config.toml
d_mlp = 1280
lr_head = 0.0121
batch_tokens = 131072
train_tokens = 545700000
steps = 4164
dataset = "wikipedia_en"
Each number is 500 + 25 x the weight over its row's rms, rounded and kept within 0 to 999. Layers, rows and columns count from 0. Numbers have three digits each. The size before them is the row's rms in percent of the matrix's.

# up: layer 3 MLP up, 1280x320, rms 0.105, rows 538-619, columns 0-79
# down: layer 3 MLP down (transposed), 1280x320, rms 0.1, rows 538-618, columns 0-79
up538 092:496501476470491512505484534503521464464506493525540507525537475492504496501499487496467486491481472503473508510521482507519496495506505505491508482516501475525455505520510530495492467517527490562542492483489489521473506488497536534529453495
down538 101:475525474539503493510486519505471514497533528482484485528532498476522489506485513482503495482520503563487502509494524508559508492496494519486506490489483482520483510504511503467517507471485490460471438510537491476513540500492434488474510487
up539 099:517511494499465477516492514522602517467491560433528462502505526460495498514504496500484482530510481483455500490511485522512445504510476495519467489507428552519547509478517459508496494469507490500510512514467517459500472529501469501489508506
down539 096:471488511469510494488512505491467505520462481554505497494511505530503501481498531470531529463469553501515511476516540508462537477502546487502499511500534453494481484493480534506464494509482510496466533477512485531476514496455509487473481483
up540 089:462508482474528515505509482517479536541520457508477482495485468496505495488465486498518488506478510502541510519490531529485476508466477484463502516528484464482506506465475505477472468484486501495520493507484487496449491535517489477484524457
down540 091:508539524518497475504486531518517484512495524484462497495491506515492514509509512503513529508512509549495495456501523518501508484490553532475529478506484483513499503504493495545477493508541472528476494511517517509499470516508486525494520539
up541 105:475504489524474461490480494500497517540470552513505505532520478534490545513531507473517460497518541510489539482504497524497493492483515523522514513482459485527486467528446520493492546480476495516518550487497543484542470505504472512527489531
down541 102:493485491534498525508487468504529489454483466518509507486539501497504509499518491485453479517480470502521461507512511490502524481474450508485475488490465517462508484470489528511503515515494459524533506506490498509438507491523544508457501486
up542 097:479508517519512514505495508508519525462521482515502529521549515503506502487474447502507515503537557529478473500490534489479485540482504562479495496515479479453479526488514518453484461484497491532498510511494510508509496562482490502469495523
down542 107:487496507530538499525517520521520474447558496465494486499499489525558500567504528490503521479560455505458535528517486464500540500516498526493486459516541490537527501511501495521484496501484506481467504517473496471531510490493460516497489541
up543 114:524515501530500490532517478506530493532535502498449474525498503516464506513512500498461501500506498471465468509478487475493486511524460552518496498515532508482509507512515520516478489556483505431482490530450523524504507512487449499472504488
down543 107:479503527500505493494481509505494485481518485499557546477493543479516452531503446485544537515487539534587514461554492483489489552492451468521504502472463468516526446495483500497507488456510472531497486524534482473515495529486530484514497526
up544 105:478478490506455457441489516469463518516528498534511476529467462497429493458474504493531496495529519558473508504487537515502532511488474424433494486529506514506512478520499519492510467487477524443546510508493526502521489453503536453529480518
down544 102:508484515504523545489536505509491466480501498525529539499502521496482514482507493480483501483502531505520505472484510474499496495507498552525535503453431501477487490437516456527537518496489477495490500441529531479496523504560554533502454485
up545 105:484497467501485486465435518482477507501512523500495478504516516476491494514490517485493517484547512539495544473524517483486516461463515487513534505470552509495505525524499495518470472470486502455495498524523560488467493492503531529517515492
down545 103:532517501532517520512532499523527495519495489546478529494513500495545481517536471485487485504500493521512492507484535529538484549522528442482479526519452515503511499455477476464492549486505517477528494528497436488544522486508503503520486481
up546 108:549527507494506519519507489478500496499481459520516511473502504541531478507505499498493509451499483485509545510487497416507526500498505508508537485491526479486503513532524455483550527530464541478493469515536498507513492455491540515499544490
down546 111:478453525487459510524483510539500487501454531494543508485485513483536514499474516516472493500487520504508483530515464494469521511489493510465486457484480467477515515489492511523497521510481474483477523460482518486524499477496497479511483531
up547 102:470502511475475479465553503521514481448480468540502473486530511478496489478509494515530517498492510528522490473499433460504457526504483467506502521491473511512510496495521489458510489523543487537499480498502520503515504481498505520503523503
down547 108:506488482539466497517494498495520521524536505551495503498492492500546527546481514500476479509503529547507483501473463496516530504491454534493500495516490491499529475483495512493526503509528536489455474474490449508496550502456506521519494519
up548 097:505476511478502510505482539509496513507473502489504516538498519485488476550551518455509490525495502545480504494531512533490502485516479514506518521484499498482511473489441469518553472473488532499529495477482486468496469522473461518505523500
down548 097:497488490481488499511522490520511510490535479512475527474533508530524519465507507525484503531472520475503505493512470482514493516460519497499502500532508481479497503510534511479477469499502451501473515514502463498486475514530496480491496534
up549 101:498491450496480460514537478532541497494467490501520465492509471520493500491486531537491518491499469534477461484507501506464509514495533509518505515477497537526478455501479481498515440542479501498507474484477499531555508514514540477498547496
down549 100:491498534473500468521467507468529507497524506499534486495544550493496492502482464479526510525506485499510536547474533529513489470503480506514488516513505442498518574511506486540514512434518471508508476469472510496475510464515457494515483527
up550 100:546493513437496486486478507485498489525539487484523515535471504447531498513514480494517542515466498493493498506514484498490478481497508507482520487532525478543505486479499505481481514482487494515507498477479498519510454540497512531530495515
down550 106:523499495507525507470487536527515504456477471494536486522527474492499476515505497514529504460525488484509494500508538505494493481483477502495511500509452507484498490507565503500485520513485451469538489509516469445456478514522513511464459471
up551 102:557511488502518481499455477485499501512552494475479516518507502536447451472501494518496508504412526552543454492525493523460480453496489507557523503491523475563510479472506485508471497488479516482500447530517505496519467537510491513454524475
down551 099:478526513496503505474541513504492472540431504512513508450494521496570500515510521498455471551507479477432553461529501472547513489522503449498451472528503517434476499509485487514496494500538484478488523519499478482492515484487509530499504511
up552 099:560531486481450539508564502506535436507498504508480502501446500529525489481474526467482515519477504502522511528519483486471545535498492519513530459511467478465513505513459481509455517530475486513481509478516494516518548469465525462500487526
down552 101:416476507482508504539492541494470532497513505479537543520528490485487445468427517503475486496520503540484491481502507485513485473527520518507474514471528441541468504497525544503488481524505514494516494507492532494498453528487482517504508488
up553 090:511500442520463513487495508505535449513520514502511484523521510533507479505496472432491463509510526497496501545494481518512446505521459510506519520521505504534529506515509518499472499498494519455538548509473505521519487469498503502475481475
down553 094:510473535495521466522500518499500495517510498515505546498509491473464512513498482568521448493478471505539516478509479520459552447528507542485511498454457494482492480484499509537504551509478493512476477482502509471516502520512476533524535523
up554 102:497529538464494492483535477569476505473513515458528494473508474520501523514486470517516507526478470531558472465483483544511516500481479462408478461504478488526522488513475499469522506471489499501503512483478543489509493512482534504530497511
down554 111:523497471469476472514544505452492521491497470493501500526493482478456482450483555538486493524525477501480524534512522506498523449536475537521513476501501506471478513484523486492493509503491499494488465487511534467512482519496491480505495489
up555 098:490465511513504551529531519494440492513515454495459490471482518428484537497540531523490507479496501494531543542484496504506503462509482521527454471516528475546529481473538491486511535515548531520480492451485520480555535496480510478493488477
down555 095:522529520508515446518464477503502495495499547525532502477517495550525467511473489469528523533494533522474449446470460497505504523476456519450525547529463519459503532475484512504500500501441517479527485510505520522459509504525490469501532525
up556 093:527472506505497523480488533477481506477496534457536545515490470544487518519458534520447500506505495472496502504458429538493504494496516516460489495510515517493534500521510496446544488546547518529504487501486516495507541501517535509486454589
down556 105:492542483495508517509508524496509459495508499497485514502527511491521494519506514534543527475523508516508463478506490524518515515533526455514493497512547515525535544497487496550492506514491516483484517463517541443481483501504504490477490453
up557 100:537468519488498497509487443503507494515514516509511495529466506487519481511533488441493446475476508493479504562503536487514494553507459473503480530557513499512469528479467505465487532543469485478506502469511511501507518480485519490486497489
down557 102:516520504505522509485497556545516508487502540474516523499511491517457497506441510497483492520519446508492503485508439476532509456484509475530490490413515465533475473501505506544569492491531507525488510519460490501478493536528518501507511499
up558 097:501487514508490519471524492479496523526461527485529506508480478508527536491522500469479519544472480514485481513469518482486511483500512494459495524425517527504504464557523453522516496496507500453510477456480490517462483511508545495514509481
down558 095:507533543507479517493495526511487504487510485520523526484464446504518518500507505525463450458523521473519549514524454474545488508493517522489460500518458478513510459466535514510481483497500472553497534506486490486493513484507505476438511472
up559 102:484523503499491518481537500489513448502524531490507486554495489495476513495531498512452529507521479539537470516505458481508474471494511507539456495469484475477518517511502518520458509494491466489504472498516517512502506469514490505509489501
down559 100:516496498503482521491502494469525527501460553512512532448520550498532549529496480498538507516535543506470493464464537514492497499487519523497545539539551550489495462475492473467520499544507493520497485518489544486449500509494464507468513508
up560 115:474508482537444515482471503493521501486512489492558459511497511509473536549463521525510530477496497512524544514482492540519518532502528527489501521503503513480493465526466487468510489501475557518491497507507519493518510482501488471481454478
down560 105:537485486506477495517538499496497446484495474442514481502497512482504512512483493486497541494461536477498484506524502479543520525480480483504499477515486527486510478553561455504534481486536527486494493522523501514461470510445534467483519512
up561 096:530483505560469452483486482473536504461531500485460427475493520482475498479506524494538508498513513525510505483492527506517521501492527503499509560480505489535485464475483515473528488468511519505529515484498469476498474465519502478474540517
down561 100:431507494519521519517467542486468460532460477525519528477459498481455499496508462527502507487491505526489515509486456475486488532509484473534531498535492539457510533568524516492478446481502487502481477476482503470494521477469518526521517483
up562 088:505530497476536476518487528481510519442515529504499463500493505500502499511497472502510501544458552531495542497497508490517533512563506486494562578544474503476506531527487461509488471535490553481461521523505499473490475502513489510487475481
down562 090:496523475475515487488495471487521461546503535499534476481478523446521499467530552552487490510485450470516564511535525468508492475472478529541510510507535464493472513492472518535482519509474518484525518490479492493545467493477527480503509486
up563 105:492501553492522523487493503501464522524486484488503501460500493499479476516493504517507520508472485462493516513465486496488513501492522534511553518497553505556493524497470525491543482481454528512479500445524492533506489506530493545467482514
down563 099:492511478518501506532507482504512463466536481566506533523505514487525528492481464510454493524532482502463518496552488524499481538516457491531484493472461534478520477470523526501491496478488506472497501533501500437503493491489504500494499444
up564 103:519559475530496484506549456527537496544490485508434469524523516515480471529514488516498545497488500513484488499506550515469530489515494494509478530475548506505497474501502475500484503520529487514490511488531510464518488513501457510461496547
down564 105:546486487492453463493493539489489507457534464471470548508521525485513518501459499491551496504463519474480517524474536565455535533447488507515532496464481497466484504498511509508542500469506514439496495508518463503475482470497533547471467491
up565 090:492532521478551543503481531478489550494485510473542510485515534522506509513485468465530497445486535469498485529464522476497498509499559471524469532492542528500515491531491480529469462523510479532479491509461482503489496494486513521504507478
down565 097:490466508495503493537486479508493507489527526515455540457461484510508505474476509464487506502504511527534483490555503487517506529493514463500519536531473453517493503466475509469547542475493463480494493460524513482491495502490456515492493482
up566 106:514482490454513503540459483491508542520490486484477496492556514481524501480510573529484485505534462486502463466482491536503520493522479526487539506519515524475518523483493496449466474519528529510439504529558492528542524522473486481524500528
down566 106:499467516483529466479549470468445515492543463509504477485524498473480510515480511510512489504490473457528495485486489533480490518494495473518460550517515456465501472493490531486515500493471456495557496460491506492480469499502467519525453505
up567 103:492469494533463464543540497490458494534471505508464481506479515504539504509509481489496507535493522533522522519453506511492527484495507562490524469490480466497506519552516496500530505503481479468478479503478541520507525468530500536508461459
down567 098:505514492451496522481449500496493490494486520480496541498500489479514500472470500491510524453467499478499527514516505485528488474518524489513494526513501494512486521475482522474485537492501505551487506483504463474497484488514519497509567486
up568 094:490435496486493489517504469544524505569513517473505522513469503532487510519490493517490510454529506510554495445505500522492449513501448553501517541505507442500471505509513503513513461477564463533484489485512477499481497539509497509489530471
down568 107:510513533525488511489511505445520477543476517482458478479506489503492521482542508482498504561531534504490507549440489491502524516548503509526513497507516501505473504504462480515471540482478509436485482484487530511524492489510550475535461515
up569 100:507545483496473467504560463487501498485508513506475501492464483534506488466485484499496485511493537479530528445512497487504509539474457531488517516561472439497537529494535475497473567512458514484525475507496465490520524500498531482469534503
down569 097:509513481497493497499506497496465538524509451495529517472517533472474481496530523504504481485500500504488492515500491520478564488512523543530522469477520469485490542510458523468509487528519507512503478452491524472478466507516488504468495543
up570 104:488477526495473505488531479548497505520488490475507479468505525467481505501505505478538499543516508506475488520471487523496513446512497474505459453501525527554481510524526526508474494508502481467547469559507479558474511481529506461532496466
down570 100:476524472538497541499480520533510503486458492492495532516523482502539485477491510451532486514498504496543499433513479467522496533498496518467515503490479475499556489516471466504526493504534515460440534487506520493510479527486531470472511530
up571 106:519546504502513446516512505490485547468453499501503521491528488527469505515511471519462501497468547513503467484491488502467466565487471490501554515484543525503510488520473518527502460502482467525522504513511493503528501506517490483491498514
down571 092:496448500496509539497494471514507502521546501511475489494533509471477494477493525515497498510500488475503504513488474489501529481516499501452429494529455477496509512506533520489451504484508481497486487491481490520476516516521510500509500461
up572 093:516468526483478553463491490476489528468481503498515514545502525481474446456484532497481526498500496535524458478532526463530504494483483427477507532518513520507476477498474482464544496492479492549481496472541501517478484494494450457465487511
down572 099:493465456501518438491477467531522500522519532576503478474463465525501520488496502480522477504539480502528513530504500496479484494511482508520458509528489502504524486499507525511517504516548498478482484501482494491525467498452505519544509513
up573 096:446531501478488478467474491491480503472511513511506459473453513465490457489517501535475513472494515544486543525509518473471467491505510525520505500497515505517521503510485471484451455515503475509532472513515506528520546506519507466504502443
down573 093:514466520472499501505485507538499490506490504500516548503548478468513498525452500522491480490487527434550505502471454525470529470529509475517515491484457516534458499477488499546529510477515513448493484486514509500485496518528484536490496496
up574 092:498471488464521507487499494475501523481554516488533492477511496499506450514497513496480530516525505514484492510485513477513486527491511493505478460513465466474517536502536483484494549470506494511460470491497509488521493495532508513531483530
down574 090:471546539535521495537519490494492512481433492501449477507493478504493483513468480478492498476475494489534519503544458506469489476467461489503505499446549497485527490505477505491494476510520515502538539535544462515512512507525545432496495469
up575 101:531493497462468508518510529515521482483481532495530493480511469502455448510477450486512505494516471511493501512491496538485492508485534502557465515453524507472526501476488542508535539506449488508455470473523459482505503492509519495473466515
down575 092:520484486503517496441490483513498548526473496505515519504527543524515540523508510514515486495521538494503465442531516518529510506539509509472496517554491501539453482499475476546452470484544543495497503521482519481530493510497494489506481524
up576 092:524484468539456529501543514473502492546492520525498526570479488479499494502516512490466520523509525491484509525532490489501455511481482497470487467456509449481426468519500490495538508475486492463473471497512516483560540518512472504463461516
down576 094:458511560496497525527477481518519506485525501479512506495535522515458533522460529538522509487528492507473505511475483513508521478502549520506507512535498523508542527504523489478496503494506485490516519509497453502487485520481495530513516464
up577 121:430535490505494556452479457523488490472522483527495464466457505509527524504450529521538516493522487499527504501529540514535479516533531498510493515497498501482490476533475487456479554504508533475496478485546472535519464494508537481507468467
down577 113:509512502484507450466527540465488496502524515500499513482516512540472504520474505473515490472452471472467523521478484517443491462473488504494523467509516497504501526519512478509513471505459436534495544506523490456470469512520504542523495518
up578 095:506507488473506492471521478470507530525480507533521541490505495502467498535527491493525501465487489503511533488501512498505504513494467528516505477553518518493514523555469496502490468527570530528479479490504482491527516503551481508453510534
down578 096:515447495490448514505468505514490522464502497526487500451481525509532512519503532494507500516456512508491536553530518486506538473493491497553539480488507508532500472467490473513492486523469546506467493547514557529505477528505485487515505490
up579 110:495446540477529482479486474508510507516499498511506439441534506499495473521507513503526539511526479490504463473549510464526494500504503476502487492522507494471498470530529486484482545486513542505506464471491510498541483518514511451568480508
down579 110:469544471488491528440473510469482504511496511464491493521516520502489512504486456507452477490495481491500539469480499473456509499457522503536488484499500475476478489494456509507497508491503503491528514500512473466491495483468517569496498513
up580 106:510488500505497486527529541492516465498462497491498538498491461520515548501527555513514546459484515572486495515521511536497493531527487505468475486475452533480504491481488478504503518515526487546495507499527486488517490511430521505502448521
down580 097:494470482517508507480465481479530508544523499494464497485492525475485474465495502458490479555540459507500520520504475498513509454495475455505526523518515478537550475488532489493487477502495479470482489492497501527540518480559468499492542502
up581 092:551461486519481496487473489524529497477466476504496511486499485510499523501518529504520502487468525563488537526534503468519458504523502489539476528533514463506452537458495487519531469452506489517519465497529551518516510493506474489463496477
down581 095:535508523495551512522536502508475521471545495499533511521497468519511518507493501522464529459499476494506505474453506555489511518497521507516525470491497504478513495472478477448536482502492508497537491528454484492502531550476494484510465494
up582 098:481455518511500538506517481500506484484492530507500470506525493555511505490459517521497488479496453514538499447547487524517482516521468501472498525488479478501515499530561529515532485507501501501524512497483560479519481496562532488508488497
down582 105:508456482516491523524486525508495477515461517501512495498460475522474446513473528493497433484501515502501505499570506520491485508489507516510473492487500516492496489514507538495506505518493514528486504504534520472558508504502460528522492539
up583 108:526527514462540522546522482523469488497493509463495515509481535507504482504477532486489527443504484543496493544471510521470467474478511531502490519465480497498494511485481485508462525495528540482474488480508503531530513481483483496541479513
down583 111:496501482506490522521531473449503474493514527475502484498514472500481554494501456479482489514461501486522489505537547531508478513501507481462474470478524508530481473503506476524530471494526501507494542490513517469492488536536531516520484454
up584 105:516487494511498504479500514462507505520496530468521499462513487503482521473491501482491483522531485530516521455478494485507476472514490457475477560468447568477484515500486485501517511522501496507451500471501540560471452557478483525488533484
down584 105:500506477529477471504524454489502536474502455494535528503517483463544478546492485510502556484491486532521490553503485509506532501464517522506502478547531497509494500524527530488499509500519500524476522506490491461496549500495539451425479484
up585 103:527494510498517479499497481517535508484554479522504504514499471557456479490461483531508477502525512522557484541494504518502526512527515506497469536558537558506547489512525477510480495492498537473518512474477519517519500508429500467453501518
down585 104:495533513520496526470514501521484485476452511437479521499501489478465504508515474485495538528497459510526466511501490505497474489535538528525519548578493487505480488513555481483499510513489507538517521516488513486466540503530527506500525494
up586 095:525498541475465497502458492498488472508502507490468521505485484488509485497490498508526486476447510525431511484449492489491493538479509495492499521538480508461505466489563498503483516508489513515503525489476490491499480521548533513484464482
down586 103:525539492457518442459519515499510509533460503506507491487500535537489471513513508455502492506479500495514520493506508425495487494520480529546482500454556461546539489479447518490506482471514492531469498550526495474466538522504489482495499547
up587 093:517446483528506489498523504501523538552458511482507510501518443503457451509514485515465490482528487495490460499510484493477513501517527511514457494511501501487495513512491526521484493468521474521462536484519527493487474488511467513449491499
down587 100:466548505441477540513503466473530487489505535518529464494518521478505504540519510531507529498489511474521517511510514520537472490524483450483508474504511485532509494503505494475502501516513505501458521488505507495559512519480493461537476544
up588 099:547496488524514462537492511525524474511504489525466485546518497483482521548497495501470493529498502529485501557500494469471502530512491504494506525465466499480490520571523518478500492460512506507503538487528488498532497501488509465496488481
down588 099:477503496479521550474489491480485469498523511513502520512473460535517467489505524547485520470443544475505505483499467514505512474501500514543487466486519518507516491470465504514491446553480539485529531523482492507454510532471463484453494474
up589 086:469490464511505543488499485475475474500487509495517484504457472466459489482525503504491526521489472536466478467496497476516508445507520510466502432512512485493489546467492480511544475457521490481520480482484498508465506532524515522523552507
down589 090:510465583495506464482500521511486500555506494521511506498502515500480504544508496492462484491500517506507525516506488514464499493483478496478529512489562497529492506501520536529498489468485538532505488482494506499524519526459453451544439501
up590 100:484495518497475491547539495499450479483475510515468537510485478459503453505508487445442472501520526505507491491503504528554498517512494478526529484485521530451507484491525489489552549481482489479548538497449525484471469491513497482548472490
down590 106:536463513524494507522498540478567522498549528482492482491461538515511499503468495546486512514484491494509531509480514485443461476547531513511516513507480508487485528535523518486495486529506498536489479561536503526527473487505480524444509500
up591 093:454478535486491503436481500453506477517515488464514497486435524529487513479513481558511548521527546501525505504506496539459523513475486538491524507547501508519449529482498514476512511488503473489529498471502490494495504486480461490469519469
down591 097:536475492531490481478531554472466498483475526523519499504521523499513508478520498487492510483489469469493514522497519482515493469534484467531527527523469479452504496477528548530514503518505518532477450478513473510473541508444495510534494503
up592 108:495512527512526466527540520525503520482504494534509494493559520455532450489536487505500500512510509460494522506491486491490475481509494487447508474525545521485500508506501473503471486534492498493503507457485516521469495496526495487453513495
down592 098:513483470494469497481473493501496445543501530492504501496474457509475524553470531506504489514514532530501461515530508528508496498502537534512523476487453473531518503490504525497532542498509484496501475566516475500544441545496562494521496521
up593 103:497463471496487553503491489476505512516497463508523450488505502545517512486497554488522485530448496519493500497490448558483488518527502468485451494518483514475503458525477486482523480499554501505509510447492506545556498523519526503501478526
down593 113:527498491499524463460510483468480547507525500506530492524463520486504503514530490515531511489497495527492532554512505441511443508514527502525535526470489470539471522477455510516490528489484518512510504518506474494482496483485482525488529442
up594 103:493486484456505492459478446450534501488525513477550490483492518492502473541543519501473427464439484528530546528499539503503537507535502502528518515495493503494498505499520489510521544469452478523519517464482522494515556482518459517520534549
down594 106:528564507509502489515481502543530517521480514487452500471482516484519523490460464514540507522515518456505518507524477474491517524490458506520479509524479517512529504497501470485529480497475498479484528547479454513537502477523512486499480483
up595 100:442504459467443515463505489488478522558506505509535483513503503533479433491486494523545494488544473467510464473520528492518494518473511487500515486480528481445504497525460515509490523528492537539484524466533492563511440565532498455498507496
down595 107:527495465465543489528524467521492529512463445512507537497505495454498539492492560484515511459500491500481560552506520492523512492514508462522523500486538512475498477498509488525465547531543489492517459519547476497489517448482497572506511458
up596 102:511492504499488513538495454497482516463522535500483473513515495495521513511530481529539477478510514510506435518521526474480516461505488480502495517458490500488510542492562502466499560507479485511536514525551525511463522514517469447498537501
down596 100:514511481507454511493505535503464494488489491493464504496523493500484517487514504469479502544532492595509519484500498490460499463483499498532489481521505515534490560471505469524514516457497504447505538483482511524504444466514498511482470505
up597 090:536504434493495478491464527513473511528487537551503492513496500518485458547502514515462461515523498519485488494518497479481489516484485504496493499518513502507498498537516461547506458499509487458484509475522482461494532541476534492529517488
down597 100:472504499526477493473498549491455483510517498487489497515471513470499478521472502469515532479514507523500516463489542516532469491528480493527488526509499515484499517524490503480496498500442484462520473485459539524508513508509515460485486464
up598 102:517491525475505480466531531537494470507506508449498518490503473501497527478474485479503507510503505483483511466503482524477488496516515483475502488480523514489523486505486506499473544501537515508506476442501497522516514506521502465496496503
down598 097:488499516507534507476472466485526481489527481504451469537458504480487503510505512554481520512498529506481477515492527528555480529452444500499516474490496506528549505489524512514529475495496535507505490537510488505498504479469491485514487484
up599 102:482498531501488525523503500476504528550510434505514529509442510485509493518448443513549509488464480520520488513541497562450499486491538467544453531499525490468479487476465488479486497491456515525495506465522502525490509497533526488472520524
down599 098:512518488525498505508507489521491509476511520475514467508453482450509483498503496519516518543488504473499461491495503486501530530503475495509474516488512507482469494466515492464499544547468506453506480475474519490498492531524527493508534498
up600 093:469474472537489489523498508496537479486550539494516531501505505490486504452495508458458514531505507508493522526480475459524524508519498471515516512485479461547509455463531472506462505485484501457518507530508506490523453526487499550489466464
down600 097:535542506470533507542532485496496490521515497519456465526515478521479514495519494535552507494518461494506515534501535496491497470487469527532475497466546471519497509533510494523551494469472493518465523520493497497481526483519496480488505487
up601 099:453450493498493532476476475485502491502515509507501454505467472514480510518495504514510534487490484467466483487476483521473465534544504515507537540541557480466496497491529513503470466513491559526449500494518515550461529494481458555456524518
down601 097:477501506511507462496499480497526477465467499496502515503479530508532483512497483467476489518511503452559549505525491453500552487475508475493440469494470496528515515496433522543504492519495454474489480542510485463466452510504517533501495514
up602 096:536471493487524474477488514477528508554503495518513515530541499526495463516499494440489551528448511479504526489475455509457467509520476501508495514500513513502531499513479484524474501451489508479524518486447485509531506491537495497493483522
down602 098:525498503453514504565500513511514493478509488436522479472475491512525531478510535508492477473535520541545521526516512475493484516509552494530519515557486501548526505484516490495489530484489531481437481510485509474489474458468543495501562490
up603 094:499470531498428481458491486540501523453537474443454482529511487507514524539524515480520518472482507524505482504469507494547497510503502482493524495481516508492511503475496499464499544513482562587470477500486497518495488509477529481508468522
down603 107:568490513535521481465509518501483504489482517528491497486485522515484542471493486495513477514550497489473538497454501445438488468489473509504470514491474491507519468491552483518508500509534482468529521530492511468501501501487434524501502496
up604 109:509553491494502469494555497525480488469530516524455525533524490470461498502482492528474507504542514533508490510513546527493515501515506513522556533453481504535519468541475522483482535528484505518497514502535511488509481505493508522506490482
down604 105:479467509475522520513471456515479482514486523475527528506504512533532515493510495508535487500524476493570476500519490499489522522502490456494443483514489518503530516484526454511512476525500453504485525500524480464520491498497472501477491552
up605 096:532488526476486487493537493536449507534526508522520503523522504500483521506505529480466490510516537470490450490494544449526502470468507480566510483515508490523514501515493515494496467530502461461512536470484493502484504527520496488476490481
down605 096:484495535489515508513514486509511497504475534489498496564504516513523530534465509500510473519523504525536521506524488520475481513530458504492484562452489501485487523466507546503465469459496445545481511494510524534480552525501521511482533527
up606 094:470485472503433523500484488498482540495497488500519479483480496532499522498478500496524507503531500516492508520521541512500552497474497531480513471501511501501488523524491458530486502481480485478560487505514490504518460481542496479471484479
down606 103:495482524550508554507528520481507489497433523517472519438413505465495497497517517499529509521495504522517483504492538541505510464501468485513449524521550511483508465520491509481509498515526468516481455525501515505484508529504510508521493491
up607 103:497512474520512502519523478465505455484477476471475482517523476488509524495500528533517497470515453537540538502506500463523492529524483560499453516523507481447535472487525510472483552486518510540467490493511483454519501515499533523514534529
down607 094:528538507496518445503469526515496513544484505486507526487520511531502504532486503523464483531500530510503458507480445506527500496452480485509547499490557528539468505513490496518516491525507488548502504492490459507489546504473484503499460507
up608 097:454461480474472497522489496519462488489495453517511571468513455568505506497473516528522523495519508543510465527451509493471459497497492516504490501482475507507502485482519477483491491523519517568486515501493523478497511498490505513574533466
down608 091:527485458509525513502525503453531513524516495487508457532484501464466499515494455523491450501486521507524529442547484490512562458455484460520503540469487497500545532495513502513502559520461488489487513505538487482522550519505509499489476499
up609 102:475482523528515488534462476545541493544500511499521511508509520478485522478483478528484544467465487464487497448474552522499485498494449500473472474494538512511478493518534500514500507483498492470503497450527508524514457477530481524542510447
down609 099:499482459493496496500489495482489492483516481502502513486485508496499515515513495472514494515528525504506509524510514491484497476494528500492481491485462503494476496508455520493515481498510499506504482481499517483471496515514511505499505519
up610 105:515529515525490519488521481509517480531465529508486506551493498514495561520483489547479477484485489516503503529511535468499493534485486514542552504454519477514480454503512501460520500507544507483521497521473490521514457518510552522497483499
down610 100:488457495506513429489496543513478534509517463498515470479497489502492498497505501499485511496535492472481588487478498518460525497514471455448521466556509484484542496467482478491511506525509502454514511459483495466467502532480448517515488498
up611 095:538497513444500487548508439454511509481472532478521495515499500510500509521462449500499512476551517475475468487521491505482450518509513514505479504473521492501501484507513498486506456442522492494540482507491511492476512501540487491501518457
down611 097:451503520560487464503592519522480481519518455512480484464525481495519464500503498481497497498491536542524494525532505492526494504513511539487477490525460486516485502477470513498496519542479473501447480476540508530535467495468522488500469529
up612 108:527529486508476496454519473490450487534472526503511517538552581483540567483491500527504540550495480488474501511485500496508491506486518498513501501495499486501492491497485466473437520456507518553539546479503488508465498458489501505540457527
down612 096:454476495534494492557519499499494491480475476501501503467473489495452476512509497475519498485485496464511493515506533521482527488502493485521473507531498511466487506492496461505534447541469493456531504505524500499514544507529502503454514500
up613 096:498501486477487512500520526504531489521488503505464530489521472477494483466470496512488507458526477508535501480504481433522564497511535474505474552537504485543505520532489526511466512514493498551461490490476493509494521515471453495517503512
down613 104:534520516549519488479485499525474497491509505507508529497491492502476479555556484490488450525446504500464541518502504508458450499468479501515434439498475531516533514494504471500538543489570510501500476513484481508517458492466468525490430510
up614 084:486501500450508518484498483487515468524479469532492528499521533526498468479505506557484525517520508488513446517527493452475480471466487494458518465460535501505507487463499492533490478536521504483484465521484465466461517497513491516566503534
down614 087:528496446478527526534524514489504530479465507482515472533526475548502505534497502477507493482514483502473476514519534511486517484521521511507512457471496492491485541449536532499487496476478517527485536533512546503538454505525513489476467542
up615 096:491551552552469492524513483471483504519485504485482488510495502475480493462493514497542502525470483542483534531498534496480457503480520517498467473478515480478496481504513462485540537507473507522519506496484495500535510493498486524467429500
down615 091:498497459473558512504509506491500485483500491491487480497525501482513510513487523514511536462446485507537447497484514543519501500534488465462546509509517493489471476531522487477437481522500455541483453534498473468500538468532483509517526484
up616 106:458455478468473500460499457539498532507515483459530514523539497478498582500514541508517491476509470517526522514518490501498502436524471474525495544477455521475532508464473533486487511534533529525451480492484512481509547483485474542504480488
down616 106:511484519479498497496520516501520506500489510499488498501518482499511490491488516501421460510491513508493522481482514458488524496503526529486499551517523512508493441527485484458499433464472500478539523515466493463513501534509519470539495500
up617 101:478503508512498446505486477532494508516507516484516443494495511483529500582462502476468496504497449544510497464542541532492490541520497485499530497473533483482486525516497528549489449535507564490518517522489525498505498522518474483537524500
down617 100:507477531504461457555497502517547515496528483445489485482505537544492485501496504481486540541520503483515494486517562519505484508491478471524464481516527509516501503489505487481514444512529474516489524540536474483481499536522539505491537538
up618 103:547495524508488493507522485491526464519481487531456488541462475534454491517537476473470498487524514518498539543525465484509477547461491504498516517452506535498472466494532506502519490504506542481516535508533537463521540459490498504507464538
down618 102:499511503483492510548500478523511546514506477496486488477519519493494515491512506524515502468465498484500510521514471527471534485510502521514469471489480455487474531492575531504495503505523489520526510546493502506481463524452449419496537473
up619 119:479460519542476556489465494470494537549534468466474481512524512513533508486459489520506479504515466463533506470473482534502497492533529499497523504524504496539516491508518441476443543465474513495476449507522495538481493480553505478493444491